config.yaml
n_layer: 8
rope_base: 1020.0
attn_scale: 0.175
parallel_block: false
extras: ["learned residual scales", "norms scaled by depth", "capped logits"]
init: "normal"
init_std_o: 0.0
lr_head: 0.00408
schedule: "wsd"
final_lr_fraction: 0.0
batch_tokens: 131072
seq_len: 2048
train_tokens: 848600000
dataset: "wikipedia_en"
Each number is 128 + 24 x the weight over its row's rms, rounded and kept within 0 to 255. Layers, rows and columns count from 0. The size above them is the row's rms in percent of the matrix's.

# layer 4 MLP up, 1408x704, rms 0.112, rows 1399-1407, columns 576-639
size [102 100 104 106  98 110  99 113  95]
[[133 116 123 141 162 125 132 138 126 147 132 121 181 133 145 119 127 132 145 154 162 112 106 129 128 132 124 157 120 107 110 120 184 119 140 101 165 173 135 128 127 141 158 123 141 126 146 103 135 122 111  94 117 156  95 152 155 116 154 123 108 146 110 131]
 [107 114  97 166  81 115 117 102 150 140 149 117 102  99 129  69 131 107  98 138 172 105 123  96 169 156 114 132 153  88 146 113  77 101 121 153 160  99  73 147 168 137 133 119 121 102 151 116 105 136 118 144 109 149 139 135 137 114 167 114 127 132 117 101]
 [103 131 139 124 119 165 125 112 167 133 120 124  96 134 131 107 186 110 174 142 104  92  87 128 153  88 110 119 119 120 102 107 126 162 112 134 166 117  89 151 124 172 121 153 115 141  86 126 118 177 144  85 146 125 128 155 106 120 114 172 145 115 169 134]
 [112  97 144 130 133 117 101 141 101 127 117 144 145  76 138 122 156 144 101 175 159  82 150 151 139 154 106  96 107 116 124 158  93 126 183 115  96 126 122 147 117 144 162 136 145 144 150 181  95 156 136 125  87 158 141 165 100 139 116 157 161 132 107 163]
 [ 63 141 107  82 113 116 156 115 130 161 118 122 157 131 110 165 115 108 148 120 118 135 128 137 134 130 109 149 112 121 181 152 104 137 118 121 121 120 144  92 128 145 119 110 116 120 140 138 178 126 126  94 135 120 146 145 112 144 145  97 155 129 143 118]
 [144  81 126 151 136 155  79  99 154 138 128  96 132 121 120 123 132 170 127 114  89 132 134 105  84  90 129 116 121 151 158 125 102 139 117 172 143 121 100  98 117 155 126 157 129 152 107  88 157  84 116 116 102 138 130  87 163 148 115 159 119 121 161 104]
 [135 142 104 102 102 118 159 156 101 111 115 151 104 124 137 154 127 147 140 151 128  99 127 108 142 115 166  87 143 138 122 125 130 187 127 128 146 117 135 141  96 137 129 147 200  96 141 121 177 149 122  83 146 118 135 151 143 122 118 116 123 123 121 165]
 [143 140 121 115 124 144 129 122 133 134  89 108 117 111  99 127 125 118 116 127 167  94 133 102 103 144 102 137 139  71 104  79  76 117 143 137 140 133 109 133 150 165 149 144 130  99  99 125 113 125 109 152 160 115 113 182 119 126  98 127 123 153 101 125]
 [141 137 105 134 123 167 145 120 166 132 135  90 127 102 124 113 164 107  83 127 141 151 135 125 151  92 121 141 148 169 117 106 133 166 113 110 119 133 113 130 157 186 156  78 178 147  95 123 164 138 112 138 136 133 143 116 112 147 146 141 108 112 150 126]]
# layer 4 MLP down (transposed), 1408x704, rms 0.0749, rows 1399-1407, columns 576-639
size [103 103 104 105  99 105  95 109  98]
[[125 166 158 147 140 141 141 158 117 120 114 117 151 171  89 148 128 133 129 140 124 129 165 162 117  91  99 139 107 137 121 125 105 132 144 142 122 113 116 101 108 108 151  94 164 125 101 118  81 155 158 131 154  97  98 130 163 132 171 109 115 100 124 126]
 [138 104 123 146 133 154 120 102 117 112 150  99 145 131 131 102  99 111 113 109  79 108 162 118 130 162 111 146 126 154  84 148 108 149 135 137 158 152  68 116 134 138 161 171 126 139 154 124 125 107 117 122 119 178 143 141 162 173 118 132 141 157 153 108]
 [119 101 130  87 128 101 130 133 132 118 134 130 150 145 153 110 127 141 155 154 145  59 159  98 152  77 143 103 104 139 127 128 115 127 143 124 141 102 157 118 127 120 138 141 107  79 109 110 124 105 109 111 103 122 110 141 135 138 139  89 139 172 118 101]
 [104 159 135 126 147 114 115  96 154 136 140  90 141 145 153 143 178 167 127 174 126 108 140 126 117 145 105 120 169 155 181  98 110  89 121 140 131  89 119 154 151 172 147  86 104 103 152 156 116 111 113 147 160 129 153 141  75 109 128 171 154 130 128 104]
 [ 79 170 120 120 161 184 101 138 112 138 150 125 126 139 116  76 145 115 157  90 143  72 145 167  90  97 131 112 144 112 147 143 113 138 142 141 138 135 127 128 107 134 170 114 111 165 159 128 119 129 133 111 103 102 135  77  77 132 131 144 141 154 159 134]
 [145 140 121 139 126 150 149  90 118 131 148  97  88 106 117 112 101 131  88 144 125 151 137 164 107 138 152 111 151 132 120 104  88 145 103 161 130 128 120 130 112  91 122 114 134 117 130 136 135 122 128 139  87 152 112 124 128 138 124 103 171 125 144  97]
 [119 171 139 187 137 135 106 130 111 147 128  88 167 112  82 132 144  68 154 139 142 162  74 134 143 154  90 159 108 139 152 147 110 103 166 145 108 168 163 179 133 105 100 120  91 149 141 139 136 130 132 129 108  92 115 162 101 140 120 152 142 115 147 122]
 [155 116  92 141  77 164 145 130 134 156 136 124 138  89 185 146 171 126 112 122 135  89 154 144 158 141  77 116 144 104 145  89 121 121 138 135 168 131 128 139 123 153 181 157 130 138 131  74 117 126  95 124  90 164 132 128 104 136  69 111 123 120 147 135]
 [132 137 120 143  85 159 123 101  84 144 104 143 178 135  98 141 135 130 113 112 119 119 139 130 122 143 132 148 172 130 144 142 172 134 135 195 125 136 112 178  90 134 117 132  86 135 131  95  73  82 127 111 155 142 141 118 123 124 163 118 113 198 139 120]]
# layer 4 MLP gate, 1408x704, rms 0.104, rows 1400-1407, columns 576-639
size [106 100 106 101 107  98 109  98]
[[110 151 155 114 147  96 125 143 106  96 112 160 120 123 127 151 154 142 131 135 112 147 153 145 156 115 153 129 126 119 113  44 147  81 117 126 141 142 127 103 106 128 115  65 119 136 128 148 150 148 104  74 114 136 145 174 137 128  98 100 127 129 139 123]
 [117 148  96 117 133  83 159 140 170  81 111 142 167 118 179 151  80 114  94 151 155 123 147 137  81 131 167 158 144  71 133 139  80 159 106 145 118 119 138 102 114 109 129 122 131 135 124 138 122 108 145 133 121 175 154 118 143 183 113 129  97 157  80 157]
 [107 148 119 165  96 144 130 117 122 115 115  80 164 123 145 111 103 134 150 111 115 154 118 126 163 127 153 135 159 131 142  94 118 128  95 141 142 136 120  85 113 109  98 135 116 119 153  80 129 178 107 165 147 143 114 167 181 120 143 103 163 175  84 132]
 [132 127  90 143 170 168  90 132 113 115  87 118 118 131  87 146 103 120 178  97 140 126 160 113 104 126 134 133 128 172 143 105  98 137 147 118 119 149 124 121 169  93 126 125 156 191 104 114 149 107 143 117 115 128 125  95 131 124 136  95 112  86 115 160]
 [132 102 168 127 120 144 135 119 109 130  91 103 106 120  99 128 155  76 167 111 117 121 108 157 144 164 131 176 131 109 105 152 168 135 136 157 115 101 119 184 130 141 111 127 131 160 135 123 110 113 117 123 148 140 127 148 157 125 149 128  70 136 150 120]
 [111 133 137 101 115 105 119 144 133 157 129 104 115 107 133 120 112 111 166 119 124 133 132 143 167 103 107 118 117 103 139 141 100 134 113 123 135 169 176 130 143 154  96 163 130 147  92 132 176  96 114 164 118  92  89 158 147 147  89 137 108 123  87  73]
 [177 141 128 134  86 125 146 108  62 141 133 157 136 113 111 127 135  97 128 111  86 132 121 185 141 125 188  94 110 177 179 125 111 148 121  93 115 138 137 125 128 129 114 125 151 128 118 139 147 125 121  88  92 123 126  95  97 147 156 125 179  93 122  97]
 [173 163 124 127 129 140 100 140 115 133 120  89  97 123 158 118  94 137 134 107 138 118  98 152 123 105 164  88 112 122 132  55  91 100 160 122 133 139 125 111 120 129 150 144 118 124 153 175 149  95 147 110 117  92 129 156 105 106 134 160 119 140 109 146]]